From a checkpoint of a small transformer trained on Wikipedia.
Architecture: RMSNorm before each block, rotary positions, untied embeddings, normalized queries and keys, capped logits.
Each number is 128 + 24 x the weight over its row's rms, rounded and kept within 0 to 255. Layers, rows and columns count from 0. Numbers have three digits each. The size before them is the row's rms in percent of the matrix's.

# layer 5 attention value, 160x160, rms 0.129, rows 12-31, columns 0-159
093:119162115125137106137142122112117148150141167125112112152124121126107089138189108083140143111089115118122129082097106100133127117087120104154122153141109145121132125122157136143146168088183124119096128118144139162152092137102141134127130149116129123170136098154098108145132156121124141145145110083146142095144131119108084134151148114094135158155167157110137067177107134144161168164092138093156188118159133132130162094109123117115118108101184163155151132129152136093139158143109130
097:112117111143105102162132128116108163185111091097120094127137145124134144162112140111127104130092113177121133119153122139155101135124092098146146108124136089133131129087136116089146097131173109125089088164114128106083126128116132148123079159122141145120118141135179135156166177121112151153135092141144119141126137133140147175113092162086086142166125178172101160139145157121150147117160095130121124138103101126138156141127134148083118090178141123154124170143152128168128145117126136
100:127136138097143124108164104158104145097138151123107168138101106075128151106130121141150127090128114117151138145085110157130168108126124165122163128160098132159150124085159082171134132128120126107105132151143143108133131117142135169112157126102132114114101129112147127121121045143113163143178134104118180156162126143164066085091118120145151124130140097114170170117124129093128147111154147107146126158145156136124112113165090147161149162159133106145128095113105140121104137105115114
102:118140169113123150130111167137161128088160089139107120166146090153074154134130143104122133145115096124090143108123138099075141100103119152121147173125152148136151159178132125123164129116146127155160140143132119140168143129097142150091140160117104118135127094146138146146160148154071148147133130112115162142142082132101103092158126143131145162121084141105123123169141136114110066142177079123133124114147128112133132158134123142156093147152074170135115116137154100149123112133153109
111:120117149163126136139160112093131126164149137129123117163141110121147139146127139111157129135085153101146139102083145148141136084162137142133171128160111130097161115144168145139143098138083097069165154101118121140123101156171136082095154131130096110129122072132118110123141120187127145106160127114091129157133127140150121113093138125122150141129113110142111165129123124106106174110162146147142111119103136096124082083137159137096148092121115124068106131126093130077153113132096090
101:144107150088126146142169062085152156127163164125127151137129122113123152110128075123128133095129131138143140173092154098153143151128160154114148136139127112164115128148093099146116160134106109158153144118099124125129122131181104124149132082158109097121127100147167089113165153137114136096086087098140158153127103166106117159156153133092139143105120147150115107067113180086156133142135122157123104133111149099118136178112112132150123156115116131134157138137115149141082124106133137
104:125173152132122096148155108126085149132102158152129115125138140164127107088158122128092130096146135112126130103127164100085120147076132144128106122112162124145129176115133087136102088166166151170119094162111127110128090150138123122130156158109131166138130122147118146102156095135163096107087147123106108116195138132099086108157144130113150133136141190157114154109088109129144098138138096103108156106073157146146126143115109126107119135132136158094109109118171154126126161124122153
096:093105117087149148141132117088148118090106150122076101157088085117133120116133156147111157127143124105140162141152153127136093075112186106124111081119137140105087135110150095104118125123117124081141132132151130084122153133123155157131181172122126126164123094142100141114088165140183138122122136165129136110136126118151102126128140147138134125065144088109124120140165180107119124083114107103152131104104138103118123132131154133164114150139125114108143130131109068113137134169131099
091:158145101097151133071130129097143120112110169124099146112148133155098138118159119129091109146153121146116124091107092133157106134160146143170131090117090116126139163121137139115112154092116108123151158120128106119137148152153111168107152156121137126108172112143135157111104097068121150111094094142111127121150131129147152138111132153105118166150189141126149108104108115146128138105128173153093108146110112115119151090172153100099107148147057143141139170148131091134126130115183160
098:153146086127114127077133112129124119091159134127131123093130150157166099172103135097134113130169140139136110128119120104145084121148090128139154158124123146146094144117106128108149128129124144170104142138125109120108084083062160121135164113084117110162126137149089123150156147087093092119120162160116128129141083118118192153113150103130153108157087110082114137134151160110111136100122107118160163135110112115131147153130112151151097091134140174130114101121159127072118123117129107
095:114138178090133145109163195088089128161116142106130110136129125121135100134142112121128117154132116140163142176119199120098157107140099120132098093137115136157105126145126168130157171111120153095105138131159106133089106133114107162133102149136119121120120152135112112141184142146126116122159129119125110117129082113132152114158081145089100139132111149122135116111116074122152117149126131109110178069120111192121121126099120112097127153150133124086133133110148081135088154138119150
110:124090090112161110151123123131137142109170160085147133108126121137087166143118095133136135126104116149139095126141167188128170115078098125125113131171117093125163122085134098080077139124140123134172100128089121123132170139186098101120141110102108142110131141154162158094136138123119156147094098168123167137121108119135121175119121139114121151110092146109134166160116115084104130139128171106081121155147124107127090123104145118122100145100106125132152169138108125145125150128144132
101:117089074171140126113151170121128098108167115148109082124130155115125123129131130147138152111123123147148137108128113165124133114137117110165113123136169147149155174136116125167125118121138091138173158127110069129163122144121113138121169126109116120080124125125113106113136083175151122147163150155145141101085135084131104138103147074132171120167139117137141125094176154164088114070113101165099101119143132127097081126120130140102089112137127109142139145121127163119085118124148117
098:103169101118130105128124140120114150089138134132181159152141121101096153139076157145104120147143128070123121134122120123127153158117087100120153112112132148140108119148144120112136132084131130106140126120214088114116109122111152128132115121169129155123160094108127127132136109123150132157086168133126139119139092139137104119101136131135122105169171140102169182091122126138107071107094084061120170121115114089121141120106133108101123124169151126124101118104098116134132145092115158
105:163081150137148133147132104135165113134100124151113112191132130139101121136152182115175138131078113102152169175131136143156129115134098112149135118153150145116110170111074150147105106130144124158142181093125145148128147126114099136107094101137131098121093115143150153163132100123091094153133105119143113110145090129105091143172155137121138125074143123142126149202099115099120116131112134138121111101132115122118165182101140146162140127128130127116166123150115114126108128101110169
103:128127164112138135127127098101120127117092150083160155142118157135146100132138097110122149162123186111104111158105086169121164130143105133127074183140104141134130131128155139121111183162085109122118127146134087161140145115161128099122116141123127123118070169148144126090113133136116165133112096125116137172123133107127130116144174135146161148173122081129121161124120112060141139090121133132096110174136115159114102138145144106129129148129101171149145127173127140154126101165132158
096:123082111126106115116090123138134100159089154150088114155077122141122158094135117150103127131139155167113095133146103132155114123117177107138161105134162127142134134161125155126132207119121128163144145113142154132140113141128134136151154132115131123119144079135126114074124124133137128127092119162113148144169155125147136121141133125092122107106135112090116161147138111100092109098134156089114077107144123145149116135095148148142144151178128124155184150093109158101108169172072111
094:127158112103086141125151169191103136139143129127182131117121093123154166154129146136136109074150144114128120117132129145090149120159114139118101150151128124096173143129096134115149162136088129155136140091120139101136130160108136150137141130115129134133150106069154104102115123136087137087127118129124136125104123130153112141172085099152113158090090104132191124121132100109161092109145146091100126099109148163133114076120180086141140143166112147107082104144114104113133142133144127
097:121154156108112109164124149118114130134148151088149150120103166101140106118139152133144154121127122070148097127132138126112126144150117158141149122113069150136174110167145105123168105119147151136175108109168130150140112087114147153121149115139118091130082158149123132149144157107105090112175082125149133145151134135119153125141097147120136140153134169126118160185132124148132118110107102115123074098170164068119189135165127102128121132113146141086141159120124147147140120102123083
097:137156103143139115093135137120078117182166136159088148106116147137131146156079121166116116144123143127103132160085132119121110137100105134148082136049121144143079115130122125103123127124148123119158099107138129105124098146160151086109095084142134134131130140126056121137136137115135123114111082159073135133156128143116128147163135131118115138139139099159185103112111139097074117108108138148077161118131103100156114103142104126168100127104153141149124100144105108120112131102133123
# layer 5 attention output (transposed), 160x160, rms 0.347, rows 12-31, columns 0-159
090:121122119119103122101161151097144105134161132114125099131124139113124147127079132128096137144146142162125143119192117121109155143159125165151113131122110136132134198146135148154113071118111118118133117134156146095105131120104180129097144121136174158124090117089120120157082087122131137093125159128090120154160123172130142150108154089138146126119112114117105145111101132135087120136141114132150074132111101107083135129130113137117151141145101116125145134145111195138199075132138169
093:129104140104152152121125179164121160127152136169135135120138091130130101167133159169167134133146173098124145120158169151099158126137135183101120147128145128148107101134090144097143161119112115167096150131135099174143133142104101078153101100175107136136125105097120152105116088135126105141113119169106128116136112128137096135133131120130147133087169116086096133088097156146130137126096145112120086133156145094123101137112129134145150165145063093161143094109140130103131096116138152
093:119124100165123152122112130096146132125144080144098100076117134140152138142126136135126129118139121128089077085132132089131153088144089100084142129129190137146096170158157136115102119168116141123131109138111114137144146121135163116114101104162100166102156125156100118171124155076155150141099111120126133110094115109090175122120133100083132137135087125132170135142110070146117098143167102117131129107135127106154119093104120122146102083133148158113143155148162083113135119128142148
095:118105079156152104163168062140081127123132131142126140101106177056153102139149115155161110117154155094131123118086127111127155114145183129132128110152124143100150145081112109116123134137085134086120098130133142116100128159181137157135166123145138120184112137132131107118109136143122170154129120144150137121134166114136152181115093113115106127121095115172139114100123096126124159102089150110156144105110112146115135098124149125108129139120116091148108137116144173138131135168155136
104:148119092124091145091126132134143137101101165106125148102138163115081135056107111161141147104119106134104114162161150086108108188109118127078101107111138149160133121120129141106088101138165152144117101111139146125116153101110118166152147123147174150142123157148177139127171164106109116122133145171105138107088134122102118111142144139115150154131100123129130113094148103166139140116145111130128126137160130117100174120107105127187100137149132117110152130127178087163133112159124160
103:128133169150142140103146153144091136147104141105166137087082140133116090141098161146114159141103110110141134096102122153114087116116105083102115095145122142129141142139165142132106112078126184152100085132159106129152109140120156118141099139105133147133117111133118188120121072110162144154148132146127115133090159115134127153120125104115110118128153108155108133151135088106055113120143109134167153136106126138116122096172141152144114110136188118139137151159092124139143081176136107
104:165124106133134110084143141117127072108140120106145126115075126109178144112096135101118152155141102099110128112132140151116104104136166100151111153142087087146126146121141155108150093119102087145159142119134162171175106126103125108130071123140126096074136142078118117130091105130135155161125085134149118122154147125116105103117114153098107133157117120125109090207118142152145131133132139129152148155109074126090130129110163115086168115111105117114137126138111125155156151135123109
098:141173091148121133121140161169099125110075143149156143149162167107088141131116100093123114110162125161122117111082117129133137132142116100129150118155108121167140099141093108183121100133149112135111072115104072123161162170122108081122146134110143121118104131146128107113126134077084153111108114110088159143129144164132155085150098115117144135173110147139123125107081094140097090125161129099129127139137128131119145122093109088146150116143116160116093120125136115158102149097140153
088:135085121109140121163135149176096104099141124110140113160130149125123147121161142088138103147101143145154136117122152147152154128143136126144161170141095133111159129114129160114169120169139101144090151140131115105152111167042134119133102138124160139134101146165135103157114081130133100140118173116127103098110097146173140139116106127132125100112140184150122120112161105084093078111182118175125138112135127134154128115119088148080138087134123132100151134096132138109099128131108152
094:141099099134118127143148151118170139093105102116130127153101136120101156162124141145100138139148130144133101136123109202116123135140105130150105140127098124095157138109123098105133152133124155119115167118101120124119170120183137145157139124133152119110096121137150151130133113120176159156109162170095097194150160096093091153109138159135104118124168095116174094108130149113170106157129148105123131092108101126132103149123104155066150152127134134145120143150168115172161096107151150
095:122140179139134129094125120139129102114118109114149092143122134126112129090174161114144150109122128100098117077107102133162146149099142126101119148106116113157118134103129167119174167143110139130182116160112126175126150132118163109173128109104126136137140117132165151100120127101111160161151125099115110154129161111125107105114105155160084136131136161083143140129127193153128164092130134140102102200124140112115128102139143149120161110160105118168146109187107169120101117129157135
099:070097134123148140140125127135116139107116111146137141180128155113142090124153110137185111155137141083094176141117129092126138137143124083095107106129150148108132142109115141120125105137143114109099143162170108143145154140115164124160096141158099101131125111096091102142126147125113086093119099123138122112098128095151133103108112139121170167125106105130097112074165142117088117106141114167213148118118135129128127145147086138113177138105118126118118125178111139097127091092143129
100:100143128126106102130130079118105128131101132128143157146169141144134121146147080167103109124085137158093110147124137114156123141126168109096145099103103105137128058058131120120159134107119151132101140125134108115122138112133107135137115126163157155191135134140099123135141172106139116136099116141110137109159106126120138154199155142087183146110151139118132136136140109109124122199141125134127115090131083130159145139159135059123137108149137168106117159109098119125154120138116125
097:164138117102138168161083139139111067134122147128090112122118179104147151138164139101123111108150133170140176100101163137126120103173139166135117131087075118161131094152133123164110100143095098147131137135148129110156128125158139138153110136105116109124144137109120098132126162131122128082131091168141105178130149100119151143143156126130082139091110097100166128107127133144142158123146136149154115130132075131158118187134124143096117061141118134128121167120139124165128120147143136
101:095181112116179128146131146108138145138121133135154186123117109111162147125089106127108135141136137159119073130111125115093125131132141130110126173156127099131136154123091131089115134145149159101115115135118090093135090159142128158126183146125131121123135114087129132095132108137117162100151078139114147107110105135149115160105149129143116124114117108141114109068137121112093152110135087123097141120107114125097079085167149082147105101104131109163124131193144175144152129134123074
095:106063164157137104126159094124139152087112128150159084097118118115132119106121156147111111104085050156100128131109121122121109142147152128128099095112144168103136147158126142144155092133138116109169139133101103129128153163115133135130131119093106085162123092141109136145137139082140104114133118139141143093130117125173100164110107106156175130125086152132136140153125182099124078143151127126173141092176062091133137125125149142128132127115137132119128155121133106115134165138127118
102:160186123110122124134195112146095144091117102122153127116155152110106099100091145121093112130141137121136162086143143144105131122107101130135101134109157107113109109108103122135145113153150098112095122163146102077136152150137119163127152120175162141151130102132099089146128129075129129123145162079105120112128118111085112128113183122089120097141165088149149159142096168144112132132162116134134133114106144144179170147148137140111151114126116130138129115155141064124115078126125133
102:140135134150139174114117095114139141107130195088113123121109127106159102091152120103140111125138104134157123164108085116154140147156125157131156146107152110151126132108149114159154130165128145099147089211096119180120143125175141144112166103165107133125139154149137089077156117153150136167181116113121127124091089118104127127124127138137125122132126073162112129094138133105159101140143157145121126139145108106160129151097108128116155122093083129149137126112105166146094103131125135
095:117138113114103146141128124127166130080125126139096112105127088127152175123108129168147141090148125094127147126087098138153119118127163136147141109130167127108102135141117124124175161131093125123146137157144125114105138129170095125150148096112171141117140102103168136152141106127108094099126144114088138116099132118127107112118145149181096139111134143115145118095114128108069120150118145098195147166105130149164136086090091123150083084139133079119092154129119120091165091166129142
091:097090146116134141101183143159128103163091116102133118131084152136149114108152118094141151151118153088122135112147128181177109160129104140157097109176123092135126116140129138126147136116110154143109153115116179097159153142139129133159136142119126178119116149117131118106144104143161140115143131147136120101154117090095157089085164101153165118100135114110180110159149113099129141129137140132141084126152133166089120191093132139093102119146140180128136136106147152112117148122094117
# layer 5 attention query, 160x160, rms 0.105, rows 32-55, columns 0-159
122:071128154154121135115128063131106100158140109119108135094130136173100108116141124131187126128103148134127168132127141090139099126136156099117106126120113107159113091118105137118143139131134139152135102133097151129102105138121061137159152146197152137100180123124151196129124138137084125116118145110164135129103108122168127123123108127140149128144154099122139146109132078113072154110158115151107139133142108098081122098097101110147154129142137105094139126116131109133118168145171099
117:169120107090111130152115145093132150102136126144155155154112118094170157134143142130080091147150121139145073094116139155117175136137100114112167110128136122065134148152146109161103137129113115136105174133157113109165154113123189126100130127100109130141095109132110104120131125097148131124155123161110127113112165121095116118118108124121109126163088144142136101130143172146174106136103140075119126140125148171179114152171177170134139094123104157148137154146129149138152100129111149
098:130128132150163154095158188132170124084139131124128086119166143118143128124119157089100147100105097135137108170090110109136143135109156103161113174166144112154134163193106124158119139139133151099132107125156123151133145097143131096096143155119152149135066168129132121088093122133150130144132117139115147101152141123119158115114139128117116091101172149139150128123094155102117079153092154125137132124114177091157118123124105102143095109111130125123133132126140118060114122089165137
095:141106104083121130110133181131129168143156117107148151121101127144149122127135144141144102127128153082165127144130126097141162132119116103131133128114139085104106127095101136110115163172097123104117173149165127150160107111121137116120126107143097161112085126170154148072158180146139111133144134143091142144087150073130137137137155083139094150182114151134156130113145124100157124156119159090102126183137157163149089125115141173123133117130097140145149139138143138145166105099107156
098:090126115136140097117120080167098087138100153121127137112147083121146131098103123169142124150176136119129145104140128145129118157141106120128077132136159134117097092082144150136134143099135150152116173102092088154141060173133118137119119138160145112120204099156134143128141149114102161160151112110175135150121140125176121152108120095153174155154100102145128151141143145115147146147155112126137125136152104114091148106098127142150122145156122111124118102152132096157156131171139105
077:108114093139129122112182089121119145084158136127135124094136107175117134139099135126151163117096144073110168182099187147124130169106139102113093110139115104164113166128144172103155111128180156112118166138092125137126134098160136159169111146110182105135124175135164130106140091148132081131164110131189128143106147149126142122113144137147148121094122166134126124135144095106138120132161147151155115123133133121135141104121141116128113105131138116154124163088143147145127129119117088
086:144141141121097147107121129102177123090118108095169121133131147071132125145126139163132131124176135120127136143118173120152148135135107120155123151101123095111143111183096092138095139153155121109101165130139169134134126132156189110126160122107119113113097132103105095129153160130149138126136144142107131144111148161107141132131136176155160134091106130116117108141091142146144095145100121096139138147151127151154124075146167144116148166101147124078148133180125197172094124146093131
087:146137104155138100127117068150125076166095161121091118121134091140121107142119143133119134148146144155134170104111126163102108147133142143159090113142143145145177143098161147116111124131144151190113167139096140125143156128114098126156116142190156126109104121154123122127172099108116108172121118082117163123131141133156114139120112141113137165133129125115157140160155104124091117140124121122115137122133086164085164149132116108090151097130126100089155113154095104158135125197144097
078:114096141152133150149116148093149115118113144171118148126127154141114132086172114133116133149125124152122106096135184116146182176089141158138126125128128122115116158155105108132108123130151136137141140158163125111128144163110168148125095121129167098156097123139149118167131100086123129120137107183123100130122114124132122181133154157107087100145184154135113096119146140151119147102061135149152104139064124113157064130145146111122120122131135134159152118177168147130160119135106148
096:124106126141158118147095121111087137153144159095094114134143120146151090133137105106138136130146105108119122094107123126138078144133149124114111116167166124153159128115114116132141153087085128122054143123151153148126115147165100136116129147140137109118138135146136136150086102100127109138168102086179146077118101169162107102150129098114163132129135167131137162143152140089102153124141176117088153134133107107117181139130114070146142123153150115154088108139114077103114124114164110
092:109145101156111160118133161072115156128135133103096113161101142103139133143130126105105137107119127081113112152154115124166166131144127123119112070137104158146102157106120107177128116120142119145120156121111147093128112159136132134106140125132119122127095116117122145119140126161132117102140150135095140103124155090104094062135084106106121088133149120135132139154128073155176107153094136091105108094098139160139136102127181156104123126124145106172157084083145111135091130083136178
093:123115092159097116098106135096101118150147156087118128110101126169146172135108087106106106105138154090189163101131102094134138160115153119136087123140148185130132137127196131133093149173156153149080109106110154121088146112133094139121184129157131113109133106139201160092103144118118141110144094116134130105137111139129137119122096136120141162116132128122082162136140140126109132095148135174154118127133129175130119108134128142146095123149148115134092123128140099151126142138124128
100:086136104166142147115147120115123152156136131099107102087144121152106143087132115133157141099144115086075078102135103139087097126099154165146131093179089111175124151099122129129161119114132134125123095085119111121135105126147100088164125149179138093137126154128134141125140136175131114122116154092182178111113117137105126117101104112112138132128151114148122138149137153087109139106152128158075116097097135117100133131131147125147120106140149113148108153079089105089141111110095145
079:119080162148068158110128149147126155170155077124103133120137118167114133187128149144078131109128126108131110130098163133183151119128123162080144151136148124129126146139108089143147128093125107101145072168121123077111136147102130089126102155172137128125123102132133121137155134135154116110132122137095105105100124138098103095147110120126121157089124092120118087147102059140167137146087147084112133136111127102139110096142116126126153147113114130085140095124125148126110150135109143
090:123109164141113153130144123143109122128094122134129127130113104088134104103114109136143151154149115121160146093071155160152136150144085115141132100154155154164144068127132157138123136123103118156124167142150191144082129173112157178111126109131133128106126114141133119149111065149156100131119138128134098169150140102147126098118159098130134124152138089137126112107110098207125100123123096076130162119159101133090100128130139116134164121148137158151128112119148152103142128132148074
098:115139169136091160135084139133122121114079141140116176121137128097156162143121156131118119102147087125129168108108169147115127137147151111117142141129138124091141113113135129083156115152092147137137147141156144133083100112141098101112129147147130116114141182091166127144108092134119097131150104147134154123146135119123078100142140125091167124169134121168116179196114134174138135168148114101125126136151059147165124166160135146130150143121083106106134101133101157128137121116147110
096:140147113124099143118136138114122101119113113106134108126129116133112149097125142144108101157119105104117070145148125134116124141091120135130138141146175153116112159167098132125156142124132129115118132125170059099107119124122141115160080111098144156174116170126132159182123119123141142099140123130121119109132114108094055116167112115140108086136164073145122142119076125185146136166092131088200137129077149080111124133116118137155115156117130129133159133142098133118102118138120112
100:111102108076109095120079156081133179161108151099108130147166090170166142127125134114160152142151138111148114147147127124132114141134108132118103153126123093128079094125131144134078100114143164191179116110110129136127153127151119139095090146098128151125143154143144140143106141118142100139113158092121143076134145166144110140085136134100119121161108122105124114116145121183130157119141087150113130110093104132138133118099152095105142145184132111109169125130164116146163107112135148
098:094110097136139109182106109125155179122106108115140140157116138119098118112108164150167146137128134193132109191147100141105092140107076119105164129184162150090112123109172131104126117132124186143069100163108104143111094136133122135126149169087128118122121128136150104102105132154137163136136154139125155101126120176125088130116139129111128153135127130126100076125100092112143102128161123143153140109106141148119161162110140101131118155141127120109142144133095111140132126082108122
097:161153133152107141130139090152086118136178135123132116147129115146133163142158142133109177137127160132131082145116126146147128119105160171122156179107091102123122097165081104155141136111123127093110095126154101122107114104136156122126149178153164117116122140136162136120112100188170085130128112170160137126101113143110143104126104124142089164176099160087104124146069157125139150147133159126094092129138142136103149125104128119099108116110111169150114139138131132091133107119112167
086:142138105134114133112087159141120107134179134131137195120087155117217152149136091092152127140141124115116115124155099148113156107153149082112135129120156178116174087100126101087138132170148130123143109171137134131144141136140122136119173128079116137104129175143129126161129103084106127100160112159130115090098146156142123164123144141134122126135124095131178139090160144137111092142118141150147124154122132148098133179112161119114110123106133140132157141112156142135146108120097117
094:142152081116122190112072123126115114154128156150156113124176176092114141123106075117126126081118102150088138134114160106142110130117126109114146073160125139124129175136129127155161105129119178141096174147165144160127154156118105138132179146150095142105134112134163142175157095118113126116140137201114126119111123111163144097148122132137109093116139137138113090130118088155111157142153124151141119150130136121121126113107147155116126155119156109175099148122133136129100157141106120
101:078136120107101153090133113138125141123159111104139143129110125104140119137115094134134115105123101164131146148135156105112123090119154137137097113194122162150162125146118117171154136079116118137168102098123138133145149094150110134143182147116067163073136122108136127152139166133123101123089171110122150147113158129129131151162154130189159133122098110141166133149161132113129169151118146138136116146130171161117134125114157100146132069134107155078151098141156119106093138122130099
092:119126110072134134054141148126142104155131138138140119129123115161136116129150113132104102117098132142081161110102127175113085152098167147121161191140143100127130155168167133138160104121147140134119143112164127126089138132134140144098135168135151122110117136145108152132107141136127144086117172105138125159104101162103151086140146130103133168114083109151133111083137133126153093162158141188147144114121167091149130132118093117176099134109141140133134093105137103100129128167150115
# layer 5 attention key, 160x160, rms 0.105, rows 32-55, columns 0-159
135:082166138135146094140129095168121107145131150097130146106134099135119101128136091138143119148112135141114186104129125126097061127158137144133114128135138174115129099078099138120142101128122122118122099128085119135136121174111086135114105149159123102151147135154137188154146132133087084131113159120125149160118094136143129091126131122133140124110147108117101127149139143117125105110127086157118090135137093112041129130127104107170164163110160129122133114105121092147088183149142114
078:069121125133108085125140102158102123152081147104111141088147137158136108089128103123164145116122131128126190165155163097121057109181149140152107157144143112134104141097119127080127117110123145121123116130096118142137109158122096133102128153153093115126158139127166141109182116133091110141121145114137143152121096154139145112154147131133135150105151105134119142112142122161103109124112090156143150081133105127079117138116093102158163154116127124103127108075088120185115117139137120
092:105152109126138100146108064132126126173141116158160130130126127144114203183131127091127089132136102143121109126113109151137136132147102119093125118078127149080128104125115123144181149155106121098160143170087122100122144113127129128134131102131158106162135127077109141141122118124127153101114156154156156123121154158177138135107106141101134117116115166129101151134087128148156138109149144124141099150097090125074126093151146178095119101132126146125127098199121139141118152132134109
104:135118125114121166104156162091131131094101154142126102098120148133086166123140151099101193123133135151137125161119149144150155128125159134130139153102128131144134172180157116093100133152186156123135137124147109098142108132095157132120138116097139150112130142102152072090104129131140160133146127147112107133157148131107136161107098165118126102135159162146145120120092117109130146117110114130168152092083134150203147136100145156110087090139086135134130118143125154145174077135126128
095:104117131144154127157149087126095115169130129117112116122180159148112064154117050120143123152099120114120146117134111144103098099148162131119119098125144136080184108136095150124117140132126144109114107123149164107119125147133098138132149116144133111116130140121126186142106150110100110145107114120131140158107090116096155125136113108132128159145180130143104128123149124129097125111153116141109155104133104084095165132097110124137143101160142134064158096106108107101105195161154159
095:129116139112133117139113130114127091134154142078103154114151140114141128139177109140125087153115104137088090104184103162087118142119134161118119087112122160141157100120135123184129143122129120133118101102141145122159152147118131128123145152149116116104130127168103148159096129119127116166158124125153146115138115115151108099099134059150092098162140134105089168151146177112097123115128163112137154127150128101108079121125126100144155094163186129142156085163096106104129156140138170
097:144069096105122149154130154121177133098117081145126124134145099122100168105159170109133179151136092116148131163125142160128156080138076161092139115122107114146102126110128109105119131127154127113145129104134156184133130136125154149090123114083156124140124073099137078107139148153137135129154102169144142076139132111130127139110157130103069155145150121132148135114102146155130126124126125128131106083097117113162105152142108143114089110125120116172105149141129135157134070125110147
096:084139137121122114102111129129092140126105148111138142175130126134115122110141123134133119083134111118103191096119139120126133141137110139117110113153133126090108135121136118144169124135113115107113097099156153146036122152185117101150133137127110099145191111167135103145127113149119134120100158135106111167128128145142126136122114132135189093105125122121119141119140151110127141108120105180141094099116151098077185123119134144120136216114113146161108096139118117127092167154140137
078:178140136118126136125160148170122120094100082082159141089108129115161107163107152163128149098091109107168116158082090133111137125146138116128146138088139117135135136145145158119146126126134102143140078132110107134140114169157136162120162137151126168124112158116106088119157133126178170101136113137156144097077141115125126122141115112099181129145100136122162123135097110149138114175121158088156121121132074113144150120120166134119153150089130112123082155076141140133130090134127130
095:100163138137111166127144124145113087136153151109098101123103115160089125125155097130131107104107163171156157107161147142108106163144158139123102122153136156116146132071099166092134125126141108141134117127103146099103136130101101128145099123194156103148163144118171177153160116147116124154079130125123112119116134099163138114120121112111126124115115144125126190132150101130150109121104154145112102117107084130037103093132142142110099147128138147140116129120120127148098155161161100
091:119113103151134092126160075143109151114100151149132132113145124165126116161150160075138136172152134167139127148121168151108152187086109130131114099100132095118152091144106138073123104148105119145101144146102126117097160115089123118157148132101130115120155103127106127123163132153129165132110137089135128140144115123073121164143152110125146117131125098101137155070121129159114088135109156162131131143130175135181090152148087123121108118126153135122114162119166140131161076130141109
089:123162131099130076142172107177140147138162140116183139140160135168118158104131121164106123135101094130087143148139169182124119139112136146169125080129139135105154107066119151105140102134125132158160112133155101147160117105125112139114113156090127100138076124116106090164191142150116100159100141102133135163114105171151139121133152089128123126130162119121128146127135156115115120103136173121137180107135134140109111117163109140156140144145155104105117143094134118129101126155105147
093:088140121131139095155118092148129108152108135096168143129126102112192126171167086133124091151123176175146123102135122110138166168109153125173093161122127147142158095089130127107093111117131114114120092119140114156083136125115114127136143158112147177147133107161125184131087133168128148109129143118180138150131081108114114100129184091139118099120137126131152132154125109120116118123157157142142132126121131120093128095136168120120144126146125127122143144148154142103092181104164141
110:155141109093154147097136154127164149091136137166158141136132166152110184127099153070102153081154118129132080151168146121141166113122114104107148132147096120148091131180118108105132160145112140142164132147137113152157116112156166120136108075096132154135106121123130089107110124171118152117161106140135134112162163072124133123120098135121099109147120159144133127110124102128141130126089130167158113145130120152166133124145125147103090087138130133125101154154122124150136056106113111
091:110113121080094108117144159135131146124138156168132095125088138136144100146151149066171089108130130117137146121135120127114103112134159082104120171120100114143105134171136091133100178170135104121099149121085105134167095157190146090113135113147122092137172149140122133149122139146096142113142167130110140116088140157115094135131126122113122125111110161156114134154147137115118146133108178107068114125142148133134147151097126099107116085129102084131111085112141102151108142130146159
099:153096145136086090149096131137144105174136132102101054148129115152124113091132154166108160183143131102109115081121147108117122161102086107123084142129127147119114096111129099163100161139148147128180115143122101132135112123124145143121153091117114105149155113159099133083130145112177143086117129136130087107110134178104147124121143155124131129098130137090099107124158162098113137132109109138123140141093126123083137087092111097117113087134118140166138130124170100133115128113098147
094:135124140097165110108121145154101149152176135133137131102100139133111087114116122103124123182133156139100122154108135116115168169141135141144161131114132141124185100101141125128131126135116114093170107129135088126154123155123149169116113144120135122175086104124107112101075115111162119108077111087130122114147124138138153087134106153141181216143092099166111112117121169157147103154136123103109107093104103144115128128129134129132151087137162122103082131104135133123157145109150120
099:097149151095140112134144121130149098132130116114128138071126119108170122141090133136121116137111148155124160112122092108137159144100101121131109135126161154144139181113171147118130175172093115086096118126118153068112128141080138098106125096128090122110133134124106168103161138110098119162119147142138115118093151117070182137143116131135147109103111135078166126150149177110120156139100137155138159079118134177130142116139117145118158113142087134141096145130157141177110150111122117
092:160153086124130145099135099170110141144142141153159146135104093092136179132141089137124123148114098128115129157068130144160141133127159096102077154141133135155165122122160128114125113135121102127109152123155097156123136084150075141151122131139111107145119122127104169161190096143118135124142134126118079107130074160133147104128127184138118123136143098117125148099151162151136123118132130137167098062138139124126135104105098176132107108123138116163140151182139160158113133151125131
100:107126134154128152071165155105162129142076115109142093137130152137145116101157127145149091097138129161142115111100087083099109128127118089128101097162077117123129112100126155118121117111173149128187131104151128141113133132109123075118133107110128119154106137124120122100110175113112105138110158108080116112113100101145096110159136111123134123130121107105088125091121196160122143117123140129141136202149115123143153110117169162170132110128141111134091116119146108130123129081153108
089:151127183102110116112140119119116104098124134094125099168131175125105132104150109148139175119107132168144153143177164110125105143121086106142107128149138140155139172126129108143104114077148137131124158116096112075135103126139152122116081168138092130132093139107133131164096089099132090122088105135083110124110133140115137118146130096122140115118155085120135140126125104105146135104094092070119163093127181117130056116110109139134122124153128104123102119124087123105139147151111104
102:148119118178116093151151118160127127063119157145115137097097146136106125147143143166147110147163129112143113103138118088104118133117139155116123167125160127128136110121148134130117136148109130161109166148095145120128100180147145138141079153177160162128125125080155090133110138102139125118147140092112150128119136131139112123115144115173147161150100134113125142048159109104128091141128107154102144125166117138168123152129104089164119087092139161089113160104151143160144091109161118
098:114142100100150100150105136093107111099102151101116151159146126153130084104133125117097135165164127079159047127154095164104101154128096156132164106143111141088114133130151184077114118122122140167130147130135092124126114196101129128115108125097135134107106118101133119123125127099117125109148107149085126089141092137161157133159107112095123118103159131098139130126152135154156087126145096166093093094119108103154136112121118130118112132084108126129108169140109128129155134108128117
095:137109135156099122206122111148122128079160145114141161147148145131125112123122139118141169135155146116138126076139120097158142112155141122106167093123132128147159123130077124119123181142126111114134149163169151156161127140116120130138095132103109124126114131153136093103122132102163144172150113131138160121124123126102120127107144142127099083132098132102093123131122133142146153112041101137121112102094137139086172155154105109104141154105131104099125165167106184114166153148147095